Part of a small language model's weights.
Size: width 128, MLP 320 GeGLU, vocabulary 6141, 3.05M parameters.
Each number is 128 + 32 x the weight over the matrix's rms, rounded and kept within 0 to 255. Layers, rows and columns count from 0. Numbers have three digits each.

# layer 8 attention value, 128x128, rms 0.0396, rows 36-95, columns 64-127
139126093112136104161099129102158121112100120073123081125134146152105097141116172127143142099161095122187130136163157050087184169124106141060143144121084138144103131169091130157110115158108179
135139094135118164167172127146118121147116119087090148117033122035066100166102095101137163143093137099094081121105156134133099137146099112081080120080138121134137150134098136162111103127071183
171140163109117101179122058146125131159169108073092107105168129097132093108119122125093168099128117135146120095089094172081105145146087161097104153140163132120132167094177150120166136155114151
148188096102174190128124087141119110147165142113128115093161117082109147146098120134162135152125109084160068120158101160082167164128130130163116174120127141129121098135124149170150082136096095
118129141120091129143149177077125101131093096163147134127146085155107154126162150136107103142097136170122095153112110142106117141130152149106139124135084096149149199114128115096128104186130131
141141118134142189069121142144083121105138098120130144138134128129106154129105107115137150098139110124130104125135090133126116172100120106117132107168121172132146081171173158151099108109137173
159111097142089142100095136147116130096146144148116165147109141068159160119089141140159110112080098065158068103092127162164089204085139152109102124135100128124130120134161105138132087113137072
075094127129097143086121162173130178145165129129125117139073174169094162132136147126105088079112107088137165101107103116146138092141142137136172192143113113128168136117109169181111119172172161
113177118120131157124152095120107128136159079095127148148138130110155084110112106087138104162120140086205127140135129140123134115178109077147127148092090115154132079156123115134116108118092162
085116130118126076127149120136183114147155131116135173132118081121154146161187150108127086156146132098109116145116209085130218074118137189109134082078149125164078142141200164102113177150138155
090172150144153102106137114124114201124109140117162098077157104102150154068123118150106109150123121070178088097161113079081134101115145135103102121048110141113107091076157110119122112152133170
156144141164108126117147063149132134156135164130112157131135121120148140056125134145105121088107087132152123113123159143131127132148121125118150114109138125090189109129101173124159113126170133
106150112198124184108091122134143094104136118130103129133111156117123148119117142111143121106074117050152136120154115101156184125159149150158176125127099127128104168133075125099152148080113167
080086150143118137173108106143131094112094092112068111108103115102152171103081165142180087201110137150129097118050107158081079119131126096161123164098128161057110126131156131109155103143085123
117154125114116119151131092151131149129134171154116124146144123160153115155156118167161141075183132145148151135100125086124096096083155081138082108111113127108096134122119131073149145123157137
115114114111102109132127137096116147140122189138090121144136107149142169107149086107123160156081138147158189184102099131132169111134134147072131113119137120125182175183101105125102136119140124
082046117105148136106096107155141070143085100115151181133132147138133122098147143180138147114143102147114164152153104116107142117134148081137140110083102119113105075150122090140154121118124155
120120123148143106092129160121164123119148191133112132149142132114141181145147128135132105161054129147093128154116127147116145150085102107150151151100124123130108126126106144116152102150122152
102156188125082116111126159118109205109118124133107154149144128121135155140109162140121140125100124121050098101128097107158161117150147140096097140139098078155193057100063135129114186137102155
097156151118125114097124254124133125117134137092109153136106131103107076145130111112123093091084096122114101167112129110107120117116143096122115160130101109114139146069128134109106140087106115
133110082113139085091153083163116148135133137116132125102164188128123123158118131110136094170135140083094120161102119126185087174095105236097137090117118149169104121126096165116129110098120134
151170131171046095084132129150163123149126191160166172155152147149138115140131106104121107154124127205142152133115108121132158093123144108114155146078175110114114109120130148081113133182095123
160138115131137071160148115170132122146142139126141169140167137126083104120173162102111168137095142119123174141160132165140110099123151083149149185121109106137180130167125109107120119125119154
117111113128144098120119137157119137115113146160131146130154171125125182116134134180124178137206154126159110077126066150141142112134137141191137130121106075188116164147105135152082139098141117
110128125137104102141138109171111094118128151127086153157129119117133126185117097164122112101165149115147122108200111159146188150146128163070154157125129134069114217111173132140138122104091155
101114126180123144147135156115102038172142104122106079105133136138136163178124120120157089141195146149160147087168135115162095129130139107102144139141131102164116060087141143132144162092147125
108121124107117125116138114100117100128120176160191147097133070113137158201148145112108103114152130088115152127125140164161121093162125179124157153090099076090136095109123130127138105100113142
139154171148136126126118177123136154131131120121116115139126142122122105198135140122076193134106179128160163096210153102149098127124136140136177099090131145182162128138121113134102113128116126
136109158191122144144135104162074070119130208162142179102124137132145150107160093169113095178085127110147147086073165121119146118191145147163086104111143136124134125148151088115198135139132139
179132100170128126145120160121119075072138119143162110106131114147142140171103101112135133196119128099122149117124128099132174098126131110166172125110105099166133062155172109137101096108107128
156142139137095122086117134165156064130187170170158076040117118100109151096118104088103114103146132100083112132045139165097122107176127100117115115132086084126107140110117147087135108130162154
108144118095163088127146140120151149093146177138140117107146172105143121095114098125128141100158112106115095162150137158138159143152137190159132117124120081161082181142160103142107080123114091
108115223152099179081094138094122173119096194183109151088088078113120188136130203158143146105168086144162083191091069102127075160102182180171072080090124116145202208167092145116045115172132150
184128174143203036071068148135110167101131153133122150158117145135124209033128125141135114099080166100140146161122065152156129117113087032147184141143097151114109139101149121075136101111072146
097151126104148124138148070151127136154149157134104085114131143118110166105153162106121117160112142124131113176090153123097111123148119126123142128144151179175160125115100139099120078139159105
146143120145101202088095098103106132119150117060051166163107124176115143130147187119166180142161124157065135076143109102060122184081106180137105118170183123096091123153111175104145193124144113
164127141143116182093139182103085180133120165115107149082136210175105134083129198127158221135140095158168162140142105104139105145177072073127041131120096173155164128140088142139129112124131191
152067036096178153156164181105114107113135139114145150125126114077168110135119069141116001167098128092105096152110149086122132140113072079115157079097121113064062137078124143138119139091118138
125148147141161156153156094120113130143127134083113129136153093096086178168124129089133088059132098104099110146146140153121134115123072137089126184156080129159068122108142133127134174069134111
067143148104070133171091184071132117111168108148159121132150178159142125108138119142132095152124148100164158186150144198175143177158112089155121105140106125132091146167091142140140065090154140
092152197111132115061092073087121206091096121187097140105067104124124108110130189126115162116096134118158120130113062092175153137169211143133124121110106135139141075165124102129114070088160154
084089212130116168061053042150039253093099119229157133129086131177127108092161226123159181130125120138147152133165076151113096153168218157137053128152176108151142076187082128198115124178143125
117147122160139133123143134143146067147146115120150109137131172171137170129108112103106111109109162088086136101094114101158122085108137094161126185134164190122087145194143164183116138120143179
109127078101173129103101164208108184105123138192134182126099159192092204134149173170084124172153116148118132126102111145218066126084138133089149152132115104077150112122130138160126105111106147
148157101086116057136102163159129068075132115133129096085173199127158171136120141146129141048121163019115152084126118152100173144082104083152139147113116111103123184057154130136133200141192172
121108108181167159121138144151133047147108129151127155155201055175168144154116027135104047141097140137100156084086152121112182094093084108143188088060154129136060086111175144104122204068133140
152104159093132053103082166174164201111136128104098134081121182146137105161110177063095141122087121143135119124135136106203125182163094097178140136145123154131085102125065130130098117188134094
141107146139139155191150143085127125119165099125112116106166096151140116170101065145091065172122167142078154158092117145143116135100055081102177151103201125053086119091112117116112108167102131
155090140185150127141088079157106188088100103154101122172123183138165112047152172160050198134122102213141162119136092147141066216130121072121054085095129125140142120176173140147132135148177130
105061064102090136201151188078134090119151116085098139092138118147121162181146119090152103129067158079113146158162149091060165167137135185148181154217126079154120132061161094113148127096122110
080136177116187084121115151097175093113102135153113119137141038099143090118143110129103144149130113086101097087052144181086169110154110113088129086126145105098082142069161108142121113125089071
166150068109116167143123120154052079128155108110123096139133093131106101147112104117090126134088109123085134194187049148094103121112078097141095132089125102123107178109140099147118208123084170
132120235119124150118065114164057202123104123143118139134031105147172121137124202126103162230150063152138127115104132104115155123085139150175063133108126138099183094191141145160063076079158178
094188134228171164080168128140158078171124121131143060138119085115101079103139131110118151140167147102106167179119123140108127142118153098104109140074128120090149112099130136170109109121128133
108109184126111143150118164127152165089137084114138127167107116129128092189148128168126146049126177113150150109099088126166092162099105148137077129150196179132090117177112100127100112122121129
150103088092153085128152132168172058092162111117133100074132136104110144143120078117118088127139187119132085113127156155154109111092123119148163151198027155158085103140101173156145134108135086
088196207111056121047125121128112236117143155124102150200067165104145088175107236142152134112180117187141107182121073119178083181164179087125054138124043146192233115148146138127114092146114190
139117038191133111150139086149172067114177093123154147141150076161122143126170047086086117142179157087156158100115185106133139123160097111030171131177108151085090150131157124132129166090125086
131175173120120138120090146173112129130113131128120095124071123184163146141127152136129162155170139128150100206152100124113094133138138039152070116127160134077115166192165140118144186166119152
120076181156095091097111101148112200158064207162168143132103152164114103088111148154154200144087160149172140145151042098169114176114166122175131126112161178102140099151106140188090097090130099
# layer 8 attention output (transposed), 128x128, rms 0.0615, rows 36-95, columns 64-127
128151082129189110161063120085141148110124140109140089132151140124101124126119131125090129101151138098168090095141149112109143166135143128117161098160105126128132123132157158110118075137085191
107150140086164123157135126138104191165096118089109158145083154101095102122150162114198199135091131114092137121151156117114140116125144148125080142126143126121176124157082106163111096133101153
148132166102127119163119086132088123156178160123091130130162125135102145078125186101147142105128085152126139119123065161064114143148150159128126176140066135130143152109100174154109130177139110
111168126117086122122064095120130156131133136076134126119160117156156107139110137132136138130116131114129114130124083115092156164140191108133096131109164096141139092135115105172147128139122144
097116140120122150124159151078123116123149148216125099140141159096085151133135118107083150169062150131141113143113144125073139133110109138124114118168138088121140175107108105088143128134106163
107153151086142157104154116100151141114162088082132162127131139104078101118155154152146148109116125195130121161169117114134139147133142104098128121165135164150138120169137169121110126098117157
182100149127121105108113103114113139097100112123135157186156147112127135126157151128157148111089117098166132104133113143163090162135132086129077096171112136198145109131086104117115149190144119
095104127147122122156149167157167168126150100097119089138132145195077140098180115132087067116077108095146137114118112138108139097126080106117157174134120130070128113120131120161048160145117135
117153122146118098116192116129099147137129094066171123114137135094106131130146083120156117124123116174187110131123127117148087103118128129121136183083086152159121108126103144169167114146148124
075127139179135119136086126130120116127149138164129158106146106121129147138118099074065062151173096070147058145053154086143158129124159142148118102078113110082091138124126160101158125129098121
068164141156126173103114124133142148128128178126140099078166114080161132070106135157124133145135141070183130123145122079087107138101078126096109102030128169145100105081133138123103109147098147
146117158151093122143148074140165110127138148104121122127136110104176175125112087142115112120117090127112125094088115146118108154104087143120161140089111121136203093155074105131167109131152128
116188073142103143138131126146155124110122154141087149119131155166136152100123177080151163110052074048184175127148104161134152150136104171147151145141108151128125120112116126150146134061136125
103119153135086099131122107127179124094115145095106099162107104118157129115168136134143151163142098127118180144137132109097093097155141110137110123124089184095146113150132072089137147142122145
148169128108140126160151063120142115131139158140121126155152144176148124160121127139106109085175120150125141120098134104137089145095113095136128135114125078096081110105134115129153188112167175
103148087156076124137111128122085138103147098168145122147135093144100153133107061047145160110117121109123155187111163134136114121129149152096156115170118120107108153115119136107111130090141153
105104119158117139116146095102127096136090096141110133140136172117112162109149145186158152109125141106115134112137100102106138111127106111112176122086123149112084127117111144142135129124152153
113105129134125127134117125128143108091143178178123163167133164137125161133163112137119126114065149171107128151097141137114148150158131137128175098085131160093149138091133135123148113145102144
139164127096129152139116137111165138126164127129103184128102136130110129179062134150114107137107123080086108158152121131112152141143109134116106142111103141151141099111112114103180221125100178
135143164097115101088125191104132122098147149172102146121124158121162068130081132132155162094066124082110128126098140107144117151086160110136120164075095123133152147098150180124137114137147133
149111097100115071091136114157155149147152093101130106104185157152125110141148149100125043128169159094127084163142104131154116167135124198124113141125133124143132095147100188121117124131126130
144108117132071128114172116115161089140156186121170166139133132111117148140125112041125150178108112168116134086099124123145127107175139126120149160043155096094109121144152125135114114114133138
130149117153118099165116087132133100173164129136134113127138147127128108083097088138060157164122149090102140125100144182190132090108144088141139206133101128100107101147155130094147094181115118
129126102079117111134060131150127150123084128190119131095145120067103143119142112169107178130143089158150133086148127128138102136143089161148132186095151094163114134135113134088090160070148125
170137168111103065118155085167091147131056140095102158146110122108140136162180133137088159098142117087131160119160129079144178133132124115113146130123094094138109137119121117186120129144112124
120085130138159132137124162117131102103144136149139114112099131148117157190039160119164119116170145107183149098164106088169110132139150115116107165161123122158173051098146153174106159148130142
101137117038141169127147110084097098165116143130164161099152123119120122176117161141158122135155099066138122110144182132162089104097093133118143129092099062103139121075125142124110131144099139
165103133184126148124132102115111144149119104094122095108141166124097096180116078137095167121122093099124122164164157147159111111116121137109145151112184149159099155141150126105131110123080107
087120085121189077112063106107124171110123077176184065139156118082119107088205186131104130081137132128096127088126110147144153112111092109118126152154139124142096149151155125154104140118156190
142138119101134138150140132136174142176174103161110124107150117131114067107065102121140105056116125161157076157081166145095123228133169121146152095088195107060134154131147138091107095070114081
187068147151146147119047166164156123166136091110118165134140122160140078210150069082124118180124191173141119178177103066209136113101056139091140116153171168078094132122184100132139144161059128
124135167098112132100134125096129169128174109110179122172110207125126104142059147117086155177126118159122134167130065110140123170131109073161136114114170060116157075129133156101083084110127129
180136117085147110152199100135069096106097056037118155138110119122067138190159207162190156096104170126110156108143202154149124070102216129094144094135179132143072083111125144173144140189140094
104151124129166128109160076116140097152235084093131120130156113115155096116153129083129166110107079110118160155143110116105168173139113130077030100123098123097137128156132132118076133139129150
159103140135155112137169117121151119101092152120138152130148120118135120156070096121158121125100122130113098132123115150159177110129154128139066155150140065186127096143188148158128113146082100
151131150109128151144144139113084131183067149134186202123114142157171137111149092128222133132135199132165152173148109128126135123089161099088131129160104150177112222098088155121180106164143140
146110127100131112092118081115142139149099103120077122187145117108165110128163129121213140145100151154139163128152118147050114130091103145131111126199118134139160113092135122147091179052116140
120113151166113131171146156165141098208157133112145131142075104158121128073097053141052146170113091166142134078096121157132148178130049101157179178091139130034144124165160109096117114084120138
120133120164095118134132133118147095104117128102115144090102176153140118128070160118077139164188184148108162102034077130133146076126156070139131133086105149127075174107092112158100104148117102
083162082107140097136153110136084160150138102067170079130053103083163135114158093155195157160123157160193120144152145109092143090141084156102112084135148098127131179153123153067136124130185125
158099159120128085103144134102140112115163130065127113188174128168062134097185162206174146083114131123122129142182117129107110118148145117158027112195135162182181141140071097128110160197133170
150126130067133100104120178121164135121107084118093109194158152176121155142165187178255190101103146131112225075188112074105178169153138098125062180120108146194210182195125087179160150104181121
181133129127107152145125091113102176144097130115148121089188079172091136144128162110150148171178119209123159128090156118089135137098174167102081108095166140178124112147115108074143082144100088
130162170161168100187132139172159091185147162072102139163134050097127118055128146141217076109105105136103118119109116146080162155126000113141120181121139158174097158140101108150157181148143118
096134112173130141114149098100088120121125084130139085144107148108085126092096135073115106129139149151173129126101145093153134109167024134134111089146134067139118126165134096086123131154152130
104105089148118123177124145154146149150176133172155127084174122122103113082089075115083085135128127122139110179058174154121117093134180116123179134139117171012139185127146149150174131098096092
136163132110110178181199109103102118127202137097137113194153111119156078115106168157192128145131140136125186116162120079141109157161067125161097089153086111138185085128175121121142102105123116
120144102188133186154120147163148145129175184129138130147127119161167126082061109094093144135126084136138137114093130156153138136077161154106121079113089144055074138176150143087178155121115182
183101124121121118166117154120056191122119142132105116146102101120087095086158098123189114094121125181131139082165179078124153099148090100130117202131100080108175128117140104142148137110132176
137122092168154139167059058134110073145104109195133122142117091094168160107129080145108138146144092127173110113057208173137132142139133092114129114043108088059148127143156097139100149117155174
127127122152123132128103139177142119121169107097123091075108139118102117147138112061121089115123149085132094193174143133178110080162152144182197176127141140148133145137108162099161106153181150
107127176148115148124094125133198117097136160121105164109139177164155116092155132128105178158167147130091111126114118102147159149133132142092122109128079155050084126118112141089105083115118151
191104101067092137122223166113194122148091101103121137159137144135117162120154180172255163089132133160129141146177104147104070143151131100135140127112118166179126092172122115176120192130101037
203069147091068143157127145092092108127100107133082190136119090169147167158105096124093101129124113124075130133178140117157097138119212120091150159123103112145083154123115196071070107139115118
194111093165167134149112100114131136107156144197135094113115131127096145108082131130141131148089094187119150136104106117091107147097104134158112082146117055127172154126139096103180143171110167
099135138165137106145173133145101103120179199094096134136161185153157135126109148104083114148135090123129155108093143166182109123140145132091156105079097126121142185135207076125146147143094112
162156142044103137096138150104099112112086095078103110153130203182137138088201162132222224133110131176093130045233116097029105104156172148138063125193138129112148126120107157125127116113142111
098094104179193147151172196106124094138132087133125152117151141152106131109112106100079067158114115104116123153095134144123121129109068118114169177031094116098101146128138149143188138092122140
133159145134138146128138137132090161183079114109110183125150087177101110098255138123196157105079144085078138120124156128123153108069129140092199113164117116109178113068068133158115102109112149
203152159097113117108184149070200141089126127110112137161079109109116127113255167114225154127109066187155205089207112123076132146111135136113105142126128128100155106146092115132150111118132115
# layer 8 attention query, 128x128, rms 0.0482, rows 64-110, columns 64-127
118142152076151138121119151126129081134122122105123121116117132153129139098088159147120105132131137101089147150125130097145113120133133110097150125116108164104106154119157148107125130145085101
164114126099152135093106141146131123133132182131132090113125167157148091124118138191102126155106170145127152115159115160166126096077081161168094148134147147117147121136153116139120105193113128
123141165133109190122178147110100088127145125118137096143103166147100138132102178151113160167173115141114147128101113148099111112134122099108133097104128106106104076090119119103124142150166127
123125126116143149159134117116110100137157108115162129123149137141113141120089157118121149131167134108107135126074150087158137098111160136127179126143124128132075126127114146144150148125154114
140142103153146103129138168133102121125162123103124103156118148148108119089116121136121134127126141140156120110111129164152142094152141139148143120131143105114104123122109133135123095124153119
157131148150103119095142127120062133173142098128132091118098135159113151132127116151151125118102137156117108132107130087144114102126124155113123146125190085131085115135128170138106118119177115
128116142140146153121157124138124134156183160110110143130138116125119129139111117140115109122084132120137103119089156122139125132126129126132165124112103104099130121118154141114107157108131157
132109110109134158110115158107135116163100120064134168135132149136164139125126150121156119169093149100169135157169121126098125140149088139127161128149138166153131141104116163128141142124099112
118105079119118077135145136072159149145130122153119130159130125107144149134149106109131154144167137120114100090167092143086116107153109119153138116119152102198143139119126105180132128105129134
060126150144126105120148130122165111117142109084169080110128171088161108109105128124109155151123128140094129125147114105114114109168137127104092090120122136104121121143140125113126160152098086
129127132134090112129129130100178166104100121193098143133119116103144137150133141144122131141164144166087125153170100122122106137166156093093080134144091170122171131124123157088162116142118133
136154113173149056137131151082141107105155121109108126142131101099147145126173075086139084117081071105137154127141118137122184147145080148106126143099087131099129135119117085130146127108130138
171141125159151150177146115165128152140109112084131119138176094101159132148114126141123145136103138163084103106124145178123121106129154165158128201095144077141062106169106098119106133133158127
119116151087120159146114114140114173126103131186103138067112150103168107139122169169087095141130147119126154146081118139153129118168128121154148099111138121111139121118125089091118154171100150
134138093140144133102127168115125141104146147127125058146170150129103133132129139188122103128106147161088091105156127127093118094122169129156117131146159132133142116186145131132140120142157153
102117117145097101133146133093130163151106116136128113118111104099139140126133166128130160109153133142094126145137126143155121164146184139181163130131161112148138119106133114157150125130129147
132183130125114155131124110137117118118136170122117103106107154112111122117114134129121107130141120179132125130114150160119135143139086130141109132112115107108123119120153117126134112089132151
131138109150141134126149108107116137151135133167146123127114114179113106143137131120117125144097108137117137133089158119139168141148083101112102164127125100097153141093186141135143115114125159
137132141122141163098146106138117108129108160124109139087133132114118138131080185123116131113142140114096136161102138101164125161109094095110100110106096157122139097087127142170141137132148146
147154189137118115092104093116147103123148140150129110127097130134111102095143140171128142131135125163146116110138129068148106135141162167115099144125126113103114088140134129098102059148113133
125162176190113093072106106118115146121149162131129134160120151102100133113142134168090103153128093180148128110131099162113104143145098182141035139111105116139164082135123118133115115116112140
123149113102116189114116151126124093110145114115107124126134154148138118147095184121118115140179135128080131109103123107151139128098126104124159127122077118122108133098116136120135104144120157
145108146131133125106137092098160121100137109155110105091136159131121133157141111126119140137123121108124138151150129153078133126131098149096115098144124147116126163079109124108123129129110159
171107143138160145179080163144204148115107160161086153133134102078149136143167127083132096125125090145137118141141142114123093131157112099121107162130077204152112132125103111132181113155127105
144096147122139110065132143108135143114136096144075142126141097126102113105150109125138161109123148133140141137138141130105140137140130115126128130135116111119185119113122156135136141092100140
138137106072120135106133140092143099127111150110117148120116134136171125161086162089100111165111105064132141111162129178137107083115132148107158078169135181114132161140086154133121106140120147
117165137170127121131089089093158221129079128163130152151065115098130132174163110087147147122107135166170097115182116138126109153122140117119089144140148127187145134129128114100103097121111125
104165124143099087029092111117108157150148135141127090170096142113129136087136174144143168161173131153145162171145058125138136151175115120124046134113109138137175146134082137126137081130158171
177119159126139126123071071092127129128140168161125114101134145117113170141122127083111093141119115096143189161099130102145158113096076117116080139128125081106097102124105112115130129132179160
193068131117153155169135142132163116165133109139130107100150104125134123109114078143121085138126136126108111135108128128180099122154122151165155178133170176143041154109105094130095122132106160
126115118118074117112121128125124117119123128129065134143143113152156148131124158145131094128171133116122144102128128146145149103153164058115110117176124160164105133094137137117135145111087135
115161136129142112108157139147118139111149137152129134136121125125173185102152152168120142144099101178109141140151092081149093137116095117127158147120103134120149127105168118114120136087150124
140098147127138105119145129120141117134144152111126112131148123116120116124138136146118132134130138116104125147126132127113129132110134131107139096121151131121129127159122129123110124120112163
129138132132133120124135132130112128134136129149150129126138108111141138126148113121126106119136110147119129117118124132123135155126136103128127117127137131123132138125139145132112136115124122
119113139125124134153112138148127138135125141136118116124115124126150133166129108135129129133134129139144132144113129094148121135128135107112156165137111135130110138145134126127160123144147123
131115125155121124111136150082114177091159126144141131144148181151115118121136103151139116127098103161116146141109146128144112149164125160160126149137144081127126123147143121137145117104129117
104122131104137149127091125138138136141133163142117126123164133139141112133121110088136110119130119110110137146106139107132150106085141101122144149152133155147133134129106131124141136148145136
148129151108121130151095122165099131105106124177114148146079112153155106138122150138176150144140131109143137195120132080119160109129168082113121139129148151107159131143123137148142126136119119
113129144142114142136138139141136104146140111096161111130105136096151128129127111112150162124127123147141124091094140167084116169129132145109197121109114102132151117096137131144081146072140121
140134154115111107153144117102150134112132093144130111147050166147155152103146090149153138145112155109150099118153106139137114166165186141121133117087116118114166152116080137126173144120117160
149097136099118114113104137127147109123103134209098167139126122140144071117148173143171141133107107121106136181172117105089140088091156120105081171172122184127143160149123130115125088152106104
108111143080099135162119174083182129030145179132130129113167147115166128133077162144067151153120125117072162157188088070125143132090121104104072063143124090102116139146131070145183101210135139
088168130128101156208147194091107112075055155064090060172115124084190212116029102147129136123143059061139088147151136095093104071118124113110111121143173128055159108147116142102042143225162134
078092195131190054185069151032000047106050078150166022185174108081128095174094151063172074074152152142135128087211193114136043141186115146139151147087001081098163125202094163093252128130162147
095163165031186154118103123084094068067118194122046136255094164087063104040255172108189075059117237132194051124120164209185118129111109118200124155101093087098188055154127048131066156172140089
086129099255173132165035075177149132167131095110093028103115110228143098168135228128144104111085170138061137143152000071122079133134128155130139077146140077108057163141135165151238079154062131
188149085138120143084088099106122043080127220083149087074174184128166066078125125094109076124231033173136111222143037132204145118142255128082098102207111055048176104066106098154103158111144176
# layer 8 attention key, 128x128, rms 0.0467, rows 64-110, columns 64-127
125125134114132120141129105134137144097148164125130146098143107134112143138116120101111110137126132101148132137112154160124144110138158170153118135148139133160102148156097120177130132148154118
129113085162183130105112141147147126081123122115118138167126146134138140173166127125123124120124097161138115137152164149117085158176124130141128144149143136096096134093131168119118140123162140
154146135164141159116117141154121121095151155113125142141087114123116133150125138128121129117179128163153117150110147138135125133158138131115121124103128109067103138103126123101095112101102117
115132139117118147127135126174096159104151150123111091125128170141133126147099192137079135144137152128100140145115147142124127144141131160187101099133118162103114138157147094107100125138122135
129132116062139194127122191138122097127161106095120124118130149171112159108122146072124151152139161121138140134113144114160108161129097160220131101132135140133076140119106171112095139150137146
130174107119130129124112113185109126142135147088124121092083124147115127104105137111134135138153091119129121134127140164149100136090104203169153138137096129142104098117132144097044099099151138
113145152090094145147126121114147166119134132105143119128137115142120112108135122135114167118084141117162132136135140098144157109149094145166126079150149127111121093121111138142056146127112102
080155095119098088152153115086112128134103096092122138149100119138136142179111112111131095122098151120156114118139105155136137089119154148111138122146176127213134117112119115137122125166104123
120122060147129102128141114072127132109126097130099088149164146135164145147120068091166119146156155130103144107210115161132168090138114101115142104124149098097145128130111143129169128119112126
086141114072162091175117126168151144129129152107127117102121135099126173112131119118094133127080155098085120132121135088110115105167185155130148103171110164126110157127183134081144142162096070
167138110145109064153167139154223158123099114199095122138109041059152113165115064126151103148170099120130134099211094086054136113115069048069102132145132156168202153118108132107223145128135151
109176086148101125148194105110129159098134110129127129162128168128083114165159100115156119114147113087109103144105184139065186141155096170120077173127115089115094161143146126156187102114146115
169168061163119082120131083147168094111103107107147119134199106101154116143138076124122154115108154112105109128120137099118134125174122112089114122141151113127136170077121092126133189140101075
176116125100132130147110123184151130145073141153122130121119128131176129134133138146109141143146161139192122157092100109163131171127161100158171116103120140175159115177144118155131145132116124
120128069107140125117119093087183145130112142103128141111149141098143122172115110105114124127141135115081115194122107141081141133137130103136137114132096131065134135147150148121154169132116125
141121133128104124118148115132130124116141131102107128136103107106094089085122130138165121120116150152143119115128129144127155151111147170213127112127141129156092101106103093121177164107164159
094145144141155132130157134141086149120151128109141100154126134164118152101115148120070135132113116108151149111109152114138182132107124131113139143109123116119166110158116137153130105127152131
173125108085140123153110181130119103122148147143104155136144176133094157105127119164126153130121098135132133135112117115157130164111098171146098116128133120069155116139110145109109096107160128
133140108110149128113106153148098132116130112160125144080130157166075193100139188141114120100129111133086119138089174136199140135139086148130100148103117081070092126117123155103126112121161089
157138104120141092138092110106131067117186129146124120089092130115093106108153141151145077165147110160112115125130140111143137154147091165138161141143126103125101113137123164054079084134162136
137140091158122103153126111156107143092088170153092145119115116076081140119166070130182088124143126169124086120136145157130157160155081115150112164132112112129111116090190123122146116101158161
106162106087149180141156125130161168152150107128124145164122136148167146094127181116089135115134119144159106173111123172131106094060114127146149108083161138111096102112118109116131114086096108
163132136130126075115114133088198147125129127166135087132187104071160143166126098155159145130113158090126129109161125155098146139085119091109113141129127101170185112089115115154161136134097118
152139170159131131178122155076141154140121116140108167161127113125156178150145112105119169132162122129109060141111086117142134151167142140128120148125110119171107157124128076184151135142110128
094163116112139087152131214110128070108195141084109112090135156155060126108117137136088135126098153145093141143099126141163133169142172229180182130124117084149127172095100181149109164157138124
091101115082078168139130123126136125130126076099108118163131179114162102100088185128119104145119147140145148132096100114142078132132173156088140080166147140118147122101154129127119127142111160
110104104105126182144115129157091129154138080132131125108134117169167158105133157097105132131149136148118096106075165130142109134121095144128183137116104136088092071152123152093053103081120156
116198124102137150104104148191102187136146171122110145115059122181109129095141165103082089162143074126116126128073157122195099120148137163187153111128117142039143134118111130091094125129154135
131084116158128107090111114112142130131094107181086160123124117114150122134133138124169153149160126126166136178157093112158116106089085131103129125124083114155130170110137122144142149159131124
131143103121143118125130106152141109142118114057119119147166119144124099101133107087148125067154138102115094186149143148115139131142135123080153143184139102162121187104108130154184167123137101
120070130136130143109166170137128122136140144166157124118163115125148151112093142176107102122104124172160147158080089146117056132129109127128126102096181143141143130130129107140111141117126135
107120138151126112121111100135138162144128103140102105124116100161186121121163143108094123153155127073129128112176121132098119129131091083144092130117151158143119121080123094099144123122124123
102138128104133125147120121162136114145111124130141141123096131121130144145122125115131123128114140145140130138125121125142113127162158102138117130109126152109133132114123123132146104129115120
122124153104116133136134137128143122136140142109092134128105130136158147105122135123161142097127121140152143107135143084130125127140141134152143132117141136135121131116114138111145141129118125
132157138119130120120142145126121117114136124142124131100107146136111094128123128128144124101141160111090122118121147110139124117118130132160095116124144104117156130121128133108113106133119108
121130134124095095134161132121135109126114121110165102149102141147097118099125140143126119158158150141121122097138089153155127141123109167121122118136133105106145092135107130117116108115110131
123098114158134102099147132155115113133135131144125136154113104117121113118150110148133151138133127104161139122124129140128155180122121129147100126108116143134122130113118122166117122140167156
121108146150154148137114114164138120152103099147099165135112092092140132140141116128122135119172151154111145165087144120159140129133138105126115188134113141157150164144124129132150161162151153
114143144132125111124137160121130126139141134081135130135168143113128126096149142142121109126079101151121123095134100133123130101120120151128152134106145149129138111093114106109156111106113123
117131113140137072094083142123136119146124101132139156109160096089133127143154107149097109121118099136068112105081118100120114090119123115137119193135162174172132135098082121119136141140164127
104149097181176093161089147118173086124151109153100141113141079079133139163143089152116115097179119195049098141127195096135132114109116112092103161168124115170092152122103123091150136165121147
101102133110149115180116132112214124105089166183062093160123123170166101121104116145115140125143165157125106169146187140122139131143208114147058116128051048122125209208132180117103168174121103
113138023144060062138220155153103084154057123137103138173160053213118178141010158127130156092109097144119073123193240152095086167115094112122131113165166082218090095151106143127148176096154098
022157080168195042209189113181127190131156143155178131124149161007042158097077104056188091092149080110083239135189166098176097136117184108165175115131191121130122126128159090112000149119185203
057073092109126055180125085115136215091218148123143057119161133065123107133089137047167123097141154186114113085126134127170131000173063184181171092029097105102148118136064095127118127135163099
136065126100131138179097173111110076249188128180047184103160123116053099184005132133102085107128135084171039129095058097157050094099151129062105065119141136121137130237132000101054175179091185
131138161127123117056122155173117171159227131137169064154150131172204113164159152128040165131124100171164166177090152095153208034119171104143124139096121088208162064093144123107091150145181179